config = dict(
    n_layer=19,
    d_model=320,
    n_head=5,
    n_kv_head=5,
    head_dim=64,
    d_mlp=1280,
    vocab_size=8192,
    activation='silu',
    norm='rmsnorm',
    norm_place='peri',
    norm_eps=1e-05,
    positions='rope',
    rope_base=10000.0,
    rope_fraction=1.0,
    qk_norm=False,
    attn_scale=0.125,
    bias='qkv',
    tie_embeddings=True,
    parallel_block=False,
    extras=['capped logits'],
    init='normal',
    init_std_qkv=0.0146,
    init_std_o=0.00237,
    init_std_up=0.0146,
    init_std_down=0.00118,
    optimizer='soap_variant',
    lr=0.00266,
    lr_mult_o=1.1,
    beta1=0.95,
    beta2=0.99,
    lr_head=0.0133,
    grad_clip=0.5,
    warmup_steps=200,
    schedule='wsd',
    decay_fraction=1.0,
    decay_shape='square',
    final_lr_fraction=0.0,
    batch_tokens=65536,
    seq_len=256,
    doc_mask=False,
    train_tokens=394100000,
    steps=6014,
    dataset='wikipedia_en',
)
Each number is 128 + 24 x the weight over its row's rms, rounded and kept within 0 to 255. Layers, rows and columns count from 0. The size above them is the row's rms in percent of the matrix's.

# layer 2 MLP down (transposed), 1280x320, rms 0.107, rows 1180-1232, columns 0-63
size [ 93 101 100 101  96  98 100 109 101  95 107 100 126 101  99 111 105  91  97 102 101  99 101  95 108  95  98 106  97  95 105  98 111 103 100  96 104  85 109 105  94 110 102 102 100 100 118  98 104 101  99 100 102]
[[135 126  53 103 161 118 153 138  96 155 134 116 137 108 130 113  76 183 112 107 148 115 142 121 128 137 118 154 125 184 144 148 121 107 130 115 134 177  93 111 144 165 152 152 133 183  91 109 120 119 115 140 115 133 134 137 140 126 153  99 153 157 100 130]
 [144 133 110  93 116 133 131 193 132 116 139 149 102 112 144  97 148 154 170 121 147 151 114 151 129 130 167 115  72 122 124 154 132 143 137 124  78 138 152  98 138 123  90 140  88  77 136 152 111 114 117 115 147 100 104 130 134 147 149  98 122  90 146 132]
 [145 147 127 125  82 164 188 134 173 150 105 119 146 141 142 121 112 123 122 145 119 139 124 109 130 144 154 139  88 159 136 123 136 149 118 133  94  74 187 135 106 160 132 100 136 101  90 144 142 124 141 138 128 150  95 130 111 140 118 143 173  74 146 120]
 [127 162 155 135 100 131 114 160  98  77 100 110 109  97 112 131 105 143 107 134 115 112 141 137 116 128 166 133 174  96 111 151 122  30 128 112 171 149 158 105  83 157 105 132 116 104 140 168 152 133 191 103 155  93 137 153 125 108 167 118  82 146 125 116]
 [109  96 132 156 118 136 107 119 123 163 133  78 162 107 166 136 142 128 176 160 122 124 189 121 109 104  78 131 103 108  91  76 102 169 117 159  96 136  91 151 128  97  94  91 110 118 174 146 111 130 168 104 136  55 148 131 146  98 119 157 142 135 138 146]
 [150 116 144 111 125  99  75 118 152 100 112 133 119 136  58 177 136 107 126 152 132  89 106 122 146 173 129 121 120  62 123 152  91 119  91 113 145  99 143 169 148 104 118 157 103 139 121 134 102 165 160 101 190 114  73 127 121  99 143  98 123  83 138  62]
 [153 150 102 141 155 143 150 154  92 134 137 143  96 108 134 150  95 134 142 136 157 151 131 143 111 119 160 102  99 127 154 134 123  91 114 132 134 126 141  96 126 113 154 131 139 114 129 134 104 151 118 126 125  69 105 120 109 104 137 133 126 100 143 104]
 [118 177 128 153 107 128 150 168 121 127 176 148 147 118 169 169 150 118 168  88 120  93 112  93 150 121 146  92  99 171 130 136 130 111 135 141 119 170 119 133 135 136 115  88 114 124 127 143 120 142  96 123 132 141 193 140  73 133  99 176 114 127 147 127]
 [ 80 125 147 196 160 150 115 112 145 111 117 110 145  89 149 114 101  93 124 126 130 111 145 120 163 130 127 137 129 119 142 126 119  99 106 123  97 109 113 129 143 118 101 119 128 146 129 155  92 169 163 122 144 185 164 151 138 151 138 153 157 128 101 159]
 [166 123 109 132 111 169  95 100  73 119 136 114  95 130 162 187 170  90 133 149 161 122  95 148 122 129 101 139  91  99 110 163 187 100 136 143 150  92  97 123 128 154 140 110 133 147 187 128 165 118 119 157 159 108 130 101 145 116 107 115 147 142 116 118]
 [143 116 106 117 148 152 155 120 133 128 123 124 141 138 122 111 131 163 123 146 107 136 100 134 134 108 151 124 123 108 131 137  95 114 108 141  95 144 109 120 117 130 127 133 163 145 178 134 156 149 122 144  75 110  84 163 141  99  86 119 127 109 116 155]
 [126 164 118 107 131 139 149 100 123 149 114 149 107 164 142 102  86 101 142 132  78  83 160 130 101 132 114 153 147 131 131 117 106  86 197 178 112 151 140 107 102 115 142 133  82  99 150 110 122 128 131 123 135 118 120  91 103 137 144 156 144 114 182 129]
 [102 113 125 120 145 187 114  86 103  89 153  95 123 108 129 151 137  84 148 104 134  97 139 134 137 119 163 123  90 164 133 160 134 130 157 137 141 151 109 143 180 114 147  90  99 118 104  96 109 151 121 136 109 106 103 148 120 111 116 154  78  97 134  88]
 [128 158 137 170 157 104 123 154 110 101 144 111 177 127 169 136 100 109 154 112 135 149  78 130 118 159 103 133 125 157 139 110 119 135  59 116  91 110 155 112  85  93 135 119 142 129 100 125 142  76 118 119 109 112 127 146 148 157 140 130 173 119 126 145]
 [ 71 113 137 133 136 136 123 145 126 110 106 142 146 153 111 177 143 147  97 114 119 128 112 152 110 185 127  89 113 113 138 141 119 128 166  88 165  98 128 121 114 128 115 137  76 112 129 136 112 125 145  88 138 190 131 103 118 185 151 102  80 109 125 130]
 [107 153 156 122 123 101 154 146 158 150 107  91 112 157 110 121 173 145 143 107 205 135 152 136 131  80  84 100 121 128 134 121  72 138 100 158 127 140 136 148 152 121  85 133 124  95 146 183 156 117 110 121 111 116 130 113 141 148 111 129 121 165 171 146]
 [176 111 109 101 153 145 105 127 138 152 109  92 123 111 109 167 142  93 141 114 118 106 105 120 148 118 149 163 121 160  75 156 115  84  88  83 135 118 142 128 104 118 103 125 159 101 123 137 135 109 115  93 155 125 142 149 140 140 111  92 136 144 118 167]
 [104 108 149 146  77 105 128 111 129 142  91  75 105 125 157 160 149 152 138 153 149 128 110 130 109  97 111  68 104 116 141  99 153 194  74 129 110 125 132 140 153 105 114 110 168 149 167 132 120 125 153 147 100 113 147 131 140 113 124 143 125 148  80 117]
 [157 121 103 103 145 139 137  96 137 126 142 151 149 100 123 133  91 166 130  83 154 170 122 133 131 128 139  89  94 142 172 143 110 118 118 144 180 148 128 164 162 142 110 118 148 122 133  73 117 119 140  79 143 137  91 175 155 119 147 157 109 101  93 157]
 [117 125 115 106 100 160 172 119 130 124 106 161  82 123 132 168 155 122 175 126 138 132 109 146  81 141 183 157 101 102 109 131 123 140 138 177 113  98 124 101 130 118 132 156 151 165  93 130 120 123 126 114 116 144 133 116 143 109 119 150 126  98 121 130]
 [109 165 147 151 148  76 122 158 123 114  92 106 160 132 149 168 156 203 130 102 158 138 129 102 124 132 126 133 123 177 151 120 132 123 151 176 113 143 167 149 122 129 116 129 107 121 144 121 144 132 123 171 140 137 119 121 128  95 148 140 160 141 167 144]
 [107 151 135  99 128  80 100 126 165 139 187 137  86 108 136 117 132 108  97 187 153 117 109 114 145 134 116 131 150 113 148 116  99  94 123 105 117 186 107 123 126 109 120 145 112 117 107 106 116 173 146 129 146 131 147 107 182 139 128  93 156 107 121 125]
 [131 141 115 124 122  87 116 103 139 143 119  96 147 120 141 113 132 161 120 145 128 137 170 125 124 166 115 109 137 112 119 142 143 180  86 111 127  96 109 160 139 125 124 112 136 133  89  92 128  98 157 121 154 113 179 164 139 132 161 108 111 143 101 179]
 [121 118 118 112  61 115 120  91 160 142  94 158 144 138 102 139 126 116 125 151 120 135 150 136 137 133 131 151 123 111 121 164  88  80 175 200 165  96 135 142 115 124 150 137 110 131 149  89 142 154 147 129  66 133 120  95 155 114  88 106 118 139 137 133]
 [ 64 168 144  89 122 138  96 131 106 124 101  94 108 101 123 151 145 167 141 121 114 136 144  82 134 106 131 120 141 123 140 102 102 139 135 130 136 137 122 131 161 166 129 142 137 106 130 129 117 172 117 116 147 136 147 110 128 121 140 175 130 158 121  96]
 [104  76 132 107 117 108 124 115 113 142 134 131 160 111 109 108 126 136 120 120 142 101 128 108 122  96 146 109 144 109 122 163 132 144 181 125 139 144 121 102 154  67 144 146 116  95 150 104 135 206 143 164 126 112  82 154 122 115 124 132 114 130 142 131]
 [137 147 131 113 146  91 118 126  90 125 158 138 126 137 197 162 166 144  98 115 132  75 135 114 131 131 131  92 130 129 117 139  82 147 131  70 139 126 114 142  86 123  97 152 121 124 126 142 129 125 133 182 119  71 132 111 101 143 116 121  91 119 134 154]
 [116 132 144 123 108 107  88 125 121 115 157 105 126 157 132  98 128 127 141 147 128 126 106  64 150 148 137 127 131 104 128 145 123 114 110 150 163  83 137 120 106 119 145 129 124 135 142 123  81 145 141 101  84 114 136 112 125  82 113 147 131 118 151 121]
 [145 122 141 140 121 152 160 202 141 118 141 146 107  92 161 146 160 117 145  48 182 142 139 132 133 154 121 164 130 144 135 116 148 133  66 143 150 111 115 157  89 136 129 141 145 170 147 158 101  98 116 104 121 132 166 134  93 137 122 117  91 139 149 144]
 [ 86 123 176 103 137  92 102  90 121 129 145 129 111 132 115 136 133 108 136 130  96 113 130 147 114  96 132 119 132 113  81 139 144 136 139 147  86 122 140 146 171 148 162 154 116  69 145 128 138 132 153 114 134 157 151 167 152 130 121 135 159 126 147 162]
 [142 160 108 146  98 144 137 182 127 183  89 150 143 119 126 122 108 108 112 153 107 119 104 123 112  83  97 135  96 116 104 132 140 117 162 156  90 148 142 141 119 114 112 126 147 142 134 169 144 110 110 135 134 111 131 138 119 126 106 175 133 140 162  96]
 [ 90  67 165 107 105 113 153 129 108 101 132  82 121 169 104 141 128 123 124 130 131 156 154 120 124 116 107 133 105 124  99 128 110 127 146 168 142  84 136 112 141 160 126 178 106 157  87  87 150 146 151 116 133 121 102 108 142 148  86 149 155 107 101 129]
 [148 146 134 148 112 121 149 111 127 148 126 141 164 138 160 145 144 155 103 127 130 142 124 112 129 123 149 123 123 118 150 107 108 177 120 116  98 168 110 191  92 121  72 131 113 113 159  88 115 117 122 135 141 116 186 143 134  92  72 185 104 157 136 149]
 [123 149 135 150 132 178 122 158 108  94  82 105 128 120 171 133 127  94 117 123 158 160 122 123  95 173 115 119 126 102 139 103 127 128  80 140 103 143 109  95 125 157  89 148 175 151  99 112  98 116 139 106 117 108 115 124  67 118 157 164 160 118  83 147]
 [177 140 111 134 117 129  83 126 123  92 122 161 110 128 149 146 142 114 166 120 106  91  90 126 174 119 142 118  90  88  84 160 126 146 104  88 111  93 181 163 160 156  97 127 140 121 112 143 167 156 124 140 134  95 133 118 163 142 122 111  95 129 122  97]
 [ 96 119 108 138 133  94 116 118 101  85 165 140 106  93 114 133 160 129 139 100 158 131 124 112 122 123 160 102 152 105 117 137  97 142  81 100 127 107 161 162 173 152 150 101 109 109 113 126 110  99 126 130 123 112 146 134 127  97 161 124 140 124 190  78]
 [121 140 130  78 155 139  96 134 121 120 149 111 150 109 138  74 140 134 145 100 140 157  83 165 112 100 146  92 137 130 120 162  94 138 156 149  80 128 141  87 134 104 135 156 115  99 132 161 165 100 117  92 132 112 126 138 122 154 146 137 100 104 125 136]
 [146  90 141 150 160 102 147 140 116 164 142 158 144 108 122 102 121 168 114 153 112 177 126 128  93 126 125 117 133 133 135 136 113 153 101 108 122 117 124 120 201 157 155 153 159 129 153 111 144 143 107 144 127 116 132 126 170 138 102 170 100 111 128 116]
 [126 113 155 145  99 134  71 145 115  67 115 128 135 173 123 146 155 142 187 120 142  65 152 129 119  92 146 104 117 152 115 156 123 129 114 164 147 131 107 174 117 126 123 144 120 107 137 147 131 113  97 143 158 143  88 152 171 114 154  61 161 145 127 140]
 [121  84 119 176 165 128 170 126  78 149 104 131 138  97 146 100 161 141 146 184 133 130 146 103  98  82 162 131 106 149 121 146 109 128  98 101 100 144 126 155 111 143 147 111 129 141 203 148 155 129 155  98  94 131  89 115 170 113  89 149 135 159  87 121]
 [139 113 137 144 147 151 145 161  95  98 156 130 160  92  81 111 130 137 141  93 121 121 112 111 132 118 147 150 102 145 124 146 111 169 130 116 139 150 150 107 143 150 144 115  94 182 103 153 145 111 118  78  96 101 121  80  92 147 141 119  58 144 118 103]
 [193 102 117 132 114 132 185 166 180 156 149 122 111 160 103 151 150 137 104  84 102 136 115 156 106 133 118 134 111 122 128 150 151 166 131 138 120 124 124  78  96 119 131 119 126 136 119 170 125 116 135 177 173 133 143 161 146 111 106 101 126 156 153 187]
 [159 136 144 129 133 166 105 110 110 112 137 130 115 141 110 140 142 103 108 160 117  85 148 129 158 108 125 162 148 153 138 125 130 132 106 114 108 152 133  79 111  98  89 117 134 152 100 136 135 116 153 168 155  90 126 167  99 136 115 124 117 103  86 151]
 [127 115 171 113  88 111 178 113 130 162  98  91  94 147 101 119 133 142  97 181 131 155 159 153 114  98 131 104 122  92 134 163 145 112 109 159 125  98 173 136 118  95 131 158 122 115 131 127 155 127  91 131 133 127 121 142 165  95 141 106 145  91 156 101]
 [104  80 148 123 117 116 102 117 109 125 161 106 147 142  98 165 112 158 131 147 158 120  96 104 139  88 116 136 143  91  97 153 152 134 131 147 131 147 160 115 130 106 140 127 128 129 139 108 120 159 132 155 132 129 161 101 142 161 139 171 130  90 110 118]
 [153 110 116 105 115 127 143 200 139 182 101 105 108 117 152 119 144 122 186 146 122 161  96 143 122 117 178 139 148 127 132 131 119 107  94 168 144 102 120 165  99 171 107 121 115 148 127 154 127  94 126 155 106  95 154 141 125 120 129 101 147 102 158 141]
 [187 116 108 149 106 167 129 188 122 101  76 135 151 167 111  70  82 135 118 106 128  95 140 108 134 132 159 139 155 164 106 152 156 126 135 130 133 123 147 140  98 116 112 161 133 112  75 149 116 114  67 120  84 128 115 123  98 144 104 150 139 137 133 122]
 [142 145 115 114 120 148 115 106 103 115 118 106 118 109 149 138 128 129 125 134 102 116 138 117 165 113 165 125  97 155  84 114 128 117 153 127  97 126  94  95 148 175 109 116 124 106  91 133 129 124 139 148 127  99  96 172 152 148 148 121 150 150 118  71]
 [134 116  88 147 133  97 137 184 133 128 141 143  67 140 132 104 133 136 133 102 103 122 117 144 138 120 106 136  66 179 177 132 135 120 157 153 118 127 116 160 117 147 101 176  82  76 160 181 153 135 119 136 105 143 154 163 175 113 114 121 127 110 134 146]
 [104 130 143 103 160 140 145 136 142 141 138 109 101 102 121 109 123 142  99  43  90 129 159 105 113  74 136 124 140 122 127 135 111 125 143 137 186 123 121 141 131 154 106 100  95 119 162 180 107 136 137 138 141 103 143 135 113 128 162 156 141 134 138 148]
 [148 145 136 110 133 100 120 141 143 113 121  96 145 104 142 133 168 117 116 105 123 107 170 136 140  92 112 136 107 135 111 111 103 118 105 136 103 143 168 124 135 135 113 163 167 176  90 162 120  94 122  97 149 120 156 135 115 109 146 143 159 117 139 128]
 [123 173 100 127 140 122 110 143 126 113 118 151 113  83 115 158 160  92 144 123  72 141  88 101 129 144 111 141 156 157 159  99 103 155 113 115 131 116 135 127 120  94 108  78 130 150 173 149 126 122 103 110 106 162 164 157 103 128 115 181 109 106 108 154]
 [117 157 117 142 162 147 130 112 106 139  96 137  87 158 129  93 127 147 125 138  84 121  86 146 166 119 136 104 108 133 153 138  86 135 140  87 124  80  75 189 104 144 152 161 169 104 132 133 139 123 120 140 169 106 122 170 131 159 161 135 101 122  86 144]]
# layer 2 MLP up, 1280x320, rms 0.124, rows 1181-1232, columns 0-63
size [103  98 102 100  96  96 108 100  98 103  94 114  98 101 109 103 100  99 100 100  99 104  92 103  94  99 107  97  97 100 102 112 101 102 101 106  92 104 102  93 111 100 102  99  99 111 100 101  96 101 101  99]
[[170 115 168  96 131 156 104 106 123 128 116 129 111 156 128 124  85 119 201 162 125 145 121 111 112 155 140 147 112 110  90 105 162 135 129 186 120 176 130 160 167 138 140 134  96  99 148 133 163 146 112 135 138 154 114  96 150 150  90 137 140  94 139 121]
 [ 90 142 122 108 143 113 131  85 151 119 124 100 180 122 168 164 129 156 141 146 124 100  98 140 151 137 122 116 111 162 119 109 117 135 124 137  89 157 168 139 137  99 121  95 147 121 125  53 135 125 121  96 115 145 160 134 133 157  85 121 138 109 107 132]
 [143 137 134  91 129 103 122  77 138  95  87 131 125 156 146 116 173  69 105 126 133 125 131 137 152 140 136 135 122  91 174  92 133 113 137 117 139 127 164  92  76 118 117 129 129 115 104 183 159 155 146 162 139 120 106  90 111 151  97 122 158 162 125 105]
 [146 156 124 145 145 122 129 124 138 116 115 120 160 129 107 135 181 136 129 117 114 167 155 107 171 114 128 134 186 103 118 107 148 125 157 103 142 158 111 115 136 137 153 108  96  91 131 130  65 128  97 123 124 135 116 138 142 108 147 115 142 134 107 127]
 [105 178 156 160  99 105 126 103 127 102 139 143 167 127 161 102 111  98 114 121 118 166  80 120 158 129  94 172 138 144 118 136 100 171 153 138 117 162 160 129  81 120 151 123 116 118 118 131 142 111 110 103 117 124 131 109 119 145  89 137 136 107 144 138]
 [131 150  93 114 126  95 154 116  87 156 142 107 167 126 153 152 111 111 106 108  99  93 142  93 153 123 120 146  98 159 145 137  83 138 171 102 100 102 123 145 117 134 137  67 151  93 165 116 126 133 167 119  81 162 151 140 108 128 106 128  93  99 107 114]
 [136 116  98 117 205 178 143  77 134 128 131 144 118 115 145 112 132 147 119 154 143 143 119 112  77 103 141 129 140 124 166 154 115 126  99 126 126 170 111 163 130 144  93 103 139 146 199 126 141 141 126 117 121 100 119 113 115 122 113 116 153 151 126 139]
 [123 112 109  77  67 132 124 131 137 110 158 122 121 155 144 184 173 140 151 146 145 127 136 169 108 126 134  88 132 172  95 143 135 119 128  84 101 159 134 116 127 121  97  98 116 137 103 116 127 115 132 124 147 139  67 106 140 104 130  92 117 149 156 114]
 [105 154 144 110 169 100 152  95  90 122 155 155 146 155 156  62 108 135 124 117 120 108 144 141 115 182 159 106 174 158 130 129 150 173 118 147 124 109 158 171  55 113 119 170  99 113 116 120 148 134 135 123 113 132 138 119  98 124  83 163 110 119 136 128]
 [120 131 133 205 121 116  89 140 107 132 134 124 107 138  69 158 127 143 115 154 129 109 116 125 130 109 174 135 156 136 118 155 128  78 159 136 105  94 148 121 143 113 112  93 149 112 137 132  98 129 122 143 153 110 104 152 117  77 128 160 142 164 139 114]
 [137 122 158 141 144 147 116 129 135 134 131 142  86 127 141 123 149 116 171 115 136 146  93 101 150 168 124  95 147 133 154 132 123 122  99 153 132 119 106 168 160 132 117 171 154 123 157  59 132 114 172 131 118 117 121 149 126  97  76 118 121 108 103 141]
 [ 80 129 101 138 142 121 148 132 125  91 130 112 107 107 123  92 140 133 110 131 140  93  75 147 135  92 123 146 116 102 119 186  86 135 173 136  94 164 120 129 138 158 116 126 163 121 149 151 148 146 144 163 101 118 168 147 148 122 127 122  84 139 121 137]
 [111 109  70 119 130 130 150 125 132 139 101  98 151 122 124 159 117 113 135 110 131 151 129 141 143 153 114  92 132 128 117  99  74 125 145 129 162 114 155 105 130 137 170 116 220 127 139 121 136 104 154  81 178 106 109 125 103 126 113 126  83 123 158 152]
 [187 113 126 148 105 159 136 138 131 117 114  98 117 142 170 134 111 107 109 159 137  94 132 125 159 105 117 143 173 177 113 113 176 120 132 113 146 141 117 140 155 108 136 107 128 134 173 101 140 126  53  91 108 129 165 175 162 168 111 116 157 146 149 106]
 [103 154 115 101 137 160 136 114 158 102 106 103 141 142  50  79  96 139 130 110 131 119 108 139 128  93 118 114 140 114 124 157 100  88 111 137 148  91 134  98 165 173 128  79 137 101 121  95 163 152  91 114 111 126 111 131  98 152 123 104 122 204 109 149]
 [154 115  80 112 168 117 131 125 109  99 116  94 118  86 117 150 150 129  90 184 160 179 140 146  71 112 130 132 105 165 116 145  81  71 159 117 172 155 131 126 132 152 111 112 146 110 159 119 124 158 122 151 139  75 113 129 162 106 113  97 144 141 146 137]
 [ 96 120 117 111  91 123 146 121 146 128 138 103 128 176 132 108 112 103 116  66  61 131 114 116 130 163 149 179 148 134  79 100 100 141 140 115 138 141 119 133 116 126 122 147 148 124  94 103 113  50 135 114 120 122 157 122 144 187  94 159 164  96 124 109]
 [103 130  84 119 130 137 140 136 100 123 122 131 130 133 153 160 111 123 105 105 133 133 144 150 164 112 116 165 144 156 106 135 158 168 136 108  95 122 126 126 161 120 113 107 163 123 130 137 170 114 195  82 141 120 143 166 132 141 120 161 104 172 160 171]
 [102 128 132 140 122 126 144 109 116 106 134 124 132 116 107 125 149 165  74 122 167 141 114 162 162 127 156 125 136  64 150 135 113  99 160  94 164 155 122 162 120 100 140 149 120 135 133 126 142 114 127 125 137 125 114 120 152 126 149 129 106 123 144 166]
 [127  47 137 112 115 161 127 129 139 117 133 107 118 167 118 135 116  95 157 153 118 133 136 159 106 160 108 136  99 122 106 166  95  54 123 123 144 126 152 104 134 121 124 151  96 128 112 133 107 115 163 113 132 133 136 124 120  96 162 153 164  99 143 119]
 [140 127 164 110 142  88 154 167  93 139 114 163  86 140 110 126 105  86 137 149 126 111 145 139 147 114  94  99 143 150 120  95 137 165 129 143 112 191 112 161 121 124 130 120 154 100 148 172 152 148  93 112  61  94 143 140 135  96 131 118 148  93 139 107]
 [129 137 131 120 110 168 126 125 115 176 144  78 173 154 149 142 134 152 123 118 173 138 154 149 164 142 104 106 137 128 114  85 161 134 152 132 110 128  94 188 154 142 158 153 142 140 133  80 110 116 119 169 119 111 118  79 105  95 135 161 120 122 150  99]
 [146 114 158 166 111 142 100 131 100 105 150 133 122  67 130 122 151 145 138  95  98 128 118 180 106 117 132 115 135 113 141 103 149 129 173 117 199 160 140 112 113  81  64 123 170 158 162 127 134 146 125 134 130 147 130 133 117 148 130 169 122 115 115 122]
 [145  87 124 162 129 100 137 141  93 115 154  84 148 140 134 118  98 153 115 121 115 129  79 111 131 121 102 162 119 118 132 144 140 137 121 168 111 100 130  87 123 116 171 124 104 139 121 141  95 143 103 137 142  94 119 150 141 159 110 122 172 124 118 108]
 [150 101 126 180 142 143 117 141 108 108 137 104 114 153 143 119  98 136 170 122 144 115 146 110 124 129 121 164 113  97 129 179  96 114 170 142  99 123 134 129 110  87 174 124 156  64 145 183 166 115  95 115 156 137 105 118 148 131 185 127 157 141 162 157]
 [154  93 112 130 120 185 107 118 123 101 119 177 169 140 131 126 134  93  64 148 109 135 191 146  87 110 124 125 124 190 102 128 118 121 143 146 151 139 132 166 144 163 109 150 158 171 137 117 183 109 119 129  93 140 138  94 107 140 151 101 119 143 115  91]
 [ 88 133 148 141 124 100 128 133 155 120  74 160 110 117 105  75 192 139 102 137 133  93 104 138 112 118 125 138 145 137  72 112 145 110  83 172 141 113 133 136 101 152 134 100 107 118 109 115  88  92 142 143 134 121 116 109 115 101 114 112 129 149 111 148]
 [145 145 153 109 119 134 162  77 158 112 127 116 137 133  96 111 146 114 121 110 126  90  64 102 166 135 122 119 124 111 132 150 107  50 151  65 114  99 136 118 168 157 141 110 112  85 143 115 181 111 121 132 151 112 129 113 119 117 125 131 162 103 112 131]
 [116 115 177 128  94 141 115 111 169 124  85 143 144 133 122 125 109 136 145 119  97 168 135 148  78  95 178 138 145  84  96 141 110 170 169 137 146 150 108 107 125 160 120 165 122 147 108 122 143 130  92 165 131 136  95 173 108 119 114  91 101  84 123 117]
 [170 141 116 105 158 150 118 152 129 119 150 156 121 116 145 118  68 137 103 118 140 152 160 181 105 163 163 130 142 141 175 106 116 121 145 160 141 167 145 167 136 176 131  85 111 146 107 129 153 123 103  76 123 134 149 114 141 170 164  98 124 145 115 152]
 [160 114 174 100 124 124 154 148 164 167 146  88 126 126 147 133 103 117  85 112 178 142 122 135 125 124 158  73 133 144 127 109 121  83 125 113 151 141 138 122 121 144 111 144 152 110 171  93 125 159 125 157 106 143 159 162 137  84 149 139 114 124 150 127]
 [148 144  91 142 118 126 151 109  65  95 112 112 144 117  98 126 198 129 132 135 137 148 125 100 111 222 120 153 124 131 122 158 131 125 114 149 173 138 162 116 108 119 112 109 157 110 118 132  78 122 114 136  92 160 125 137 110  80 116 110 118 171 121 164]
 [160 124 170 108 128  97 150 153 113 162 154 126 121 127 142  89 123  92 109 110 111 138 145  79 141 119 119 140 139 109  86  85 162 138 113 141 132 105 154 124 116 129 122 108 167 128 146 125 121 150 112 129 128 129 158 146  88 112 114 115 146 150  75 112]
 [122  92  88 142  89 133 131 108 113 124 114 157 145 146 150  65 100 156 139 139 118 147 141 124 123 138 156 162 145 164 107  98 126 155 182 167 124 104 144 148 108 148 150 138 177 106 179 107 102 156 142  79  89  78 100 152 126 122 114 131 120 105 121 166]
 [ 72 113 113  57 140 150 113 139 142 120 152  79 164 150 138 144 140 103 132 123 154 123 107 126 160 179 108 131 137 127 143  93 119 133 134  99 147 177 152 159 115 119 113 113 128 135 145 145 151 144 129 137 166 131 116  77 139 150 120 136 163 135  87 142]
 [116 127 137 143 116 154  98 147 104 152 135 116 103 143 113 110 143 167 126  75 152 157  79 117 133 157 123 127 114 156 150 140 113 147 103 120  93 143 136  97 139 159 141 122  95 156 138 110 125 130 143 133 143 207 119 125 129 139 152 104 105 148 175 140]
 [155 116  96 112 164  77 186 119 115 154 117 139 122 133 143 143 133 133 105 144 152 117 121 147 158 136 134 157  94 144 151 136 173 137 141 131 135 117 165 132 133 155 142 152 183 130  95 120 165 119 173  82 100 171 148 110 119 130 171 143 107 127 140 123]
 [111 126 139 114 148 125 145 131 117 124 106 128 160 129 100 129 114 106 129 104 146 133 139  84 150 104 109 134 107 105 139 154 123  84 128 129 116 146 156 138 119 156 147 140 132  77 119 170 123 132 108  88 126  71  66 151 149 108 161 127 108  87 136 149]
 [117  94 147 146 151 154 102 103 146  97 112 107 108 157 137 138 144 125 127 105 137 185 110 160  99 142 118  85 127 124 138 133 127 114 183 127 129 127 116 114 140 169 131 134 123 156 155 122 108 144 119 164 130 140 128 117 129  78 115 116  74 170 148 148]
 [ 71 137 140 118 136  92 112 117 137 154  95 133 124 131 155 115  86 116  92 142 124  87 142 135 151 143 112 124 141 121 169 123 143 122 123 155 125 122 166 137 142 145 123 150 154 103 158 105 131 123 113 112 166 137 155 113 145  93 136 124 196 128 118 146]
 [118 153 133 128 115 120 142 125 178 150  79  82  90 153 148 128 104 127 114 117 108 139 139 115 129 121 122 104  87 129 100 101 144 120 146 125 156 120  88 190  84 118 143 129 144 152 128 151 163 119 125 120 144 107 117  91 119 139 129 112 127 116 133 116]
 [118  97 130 134 115 135 116 133 162 160 122 126 128 149 136  89 118 155 150 131 177 134 146 134 154 112 105  91 149 130 105 137 111 143 170 137 104 124 166 131  77 103 158 116 154 158 115 154  99 153 104  71 134 108 127 101 128  94 157 166 160 161 124 103]
 [ 82 107 117 144 129 178  91 107 118 135 166 140 118 106 159 117  96 158 157 109 143  95 170 149 145 119 155 151 114 147 167 125 157 121 108 144 123 148 139 144 136 105 105  73 122 130 120 118 135 113 161 130 105 134 122 120  96 140  81 148 129 155 149 126]
 [159 150 125 113 106  89  90 149 102 134 142 105 122 170 115 131  90 125 159  79 157 140 119  99 134 107 120 192 127  80 140 102  92 110 103 139 130 117 131 148 131 125  99 137 165 137  94 140 109 115 125 152 130 166  99 113 109 148 116 175 149 132 149  94]
 [141 129 145 123  98 182 136 139 176 102 100 141 142 146 127 121 133  97 122 144  84 120 104 191 136 151 108 135 110  95 142 123 103 173 104 148  90 149 155 137 142 136 127 142 129 134 140 148 118 100 156 133  61 139 103 132 190 136 141 130  72 142 132 132]
 [165 144 146  77 144 101 124 138 142 133 118 114 123 147 195 122 123 133 139 113 107 126 122 122 157 120 101 113 132 116 141 120 174 134  93 125 113 146 136 148 116 137 117 110 131 116 129 136 136 131 131 128 113 114 123  66 150 109 143 104 105 134 152 143]
 [ 97 111  88 124 182 146 134  96 111 130  80 183 142 113 143  80 107 113 162 137 153 140 105  92 150 142 120 145  93 130 110 172 123 137 147 167 107 137 160  96  89 141 117  93 143  60 124  85 126 123 132 110 131  96 138 136 127 144 112 166 139 113 136 120]
 [163 125  99 131 130 160 144 160  94 137 156  79 110 129 124 120  96 135 110 138 132 123  98  86 130 102 127 145 130 116 100 171 155 139 128  97 143 160 169 104 103 135 133  97 144 128 134 129 120 100  95 170 120 131  97 104  89 135 122  98 135 171 151 139]
 [164 144 136 131 123 125 114 169 129 139  96 130 185 131 120 118 126 104  89 106 129 111 140 123 147 136 143 131 166 104  96 147 173 147 108 118 125 134 135 153 116 109 166 100 141 147 101  94 125 107  99 161 140 137  84 127 117 156 117 150 128 111 114 121]
 [ 95  84 142  98 142 135 144 135 169  95 135  99 128 143 133 128 149 137 120 118 135 143 143 123 137 139 110 110 120 146 116 127 126  86 134  98 167 131 122 136 144 157 140 122 139 140 116 109 123 120 107  87 167 103 139 138 119 155 146 111 130 153 121 168]
 [141 153 168 146 121 107 112 122 122 125 140 123 115 150 158 162 109 107 115 175 143 103 106 125 127 111 144 132 114  88 106 154 142 123 102 128 107 142 146 157 147 149 137 157 126 118 167 130  91 118 162 127 110 120 116 116 150  80 131 130 152 107 173 151]
 [108 117  97 120 155 102 141 116 108 165 147 179 102 176 137 108 144 188 140 135 153 117 149 108 136  59 114 151  65 138 108  90 113 127 116 145 129 157  92 133 134 136 132 117 126 144 127 132  70  71 142  89 100 146 106 114  99 166 118 127 106 117  94  92]]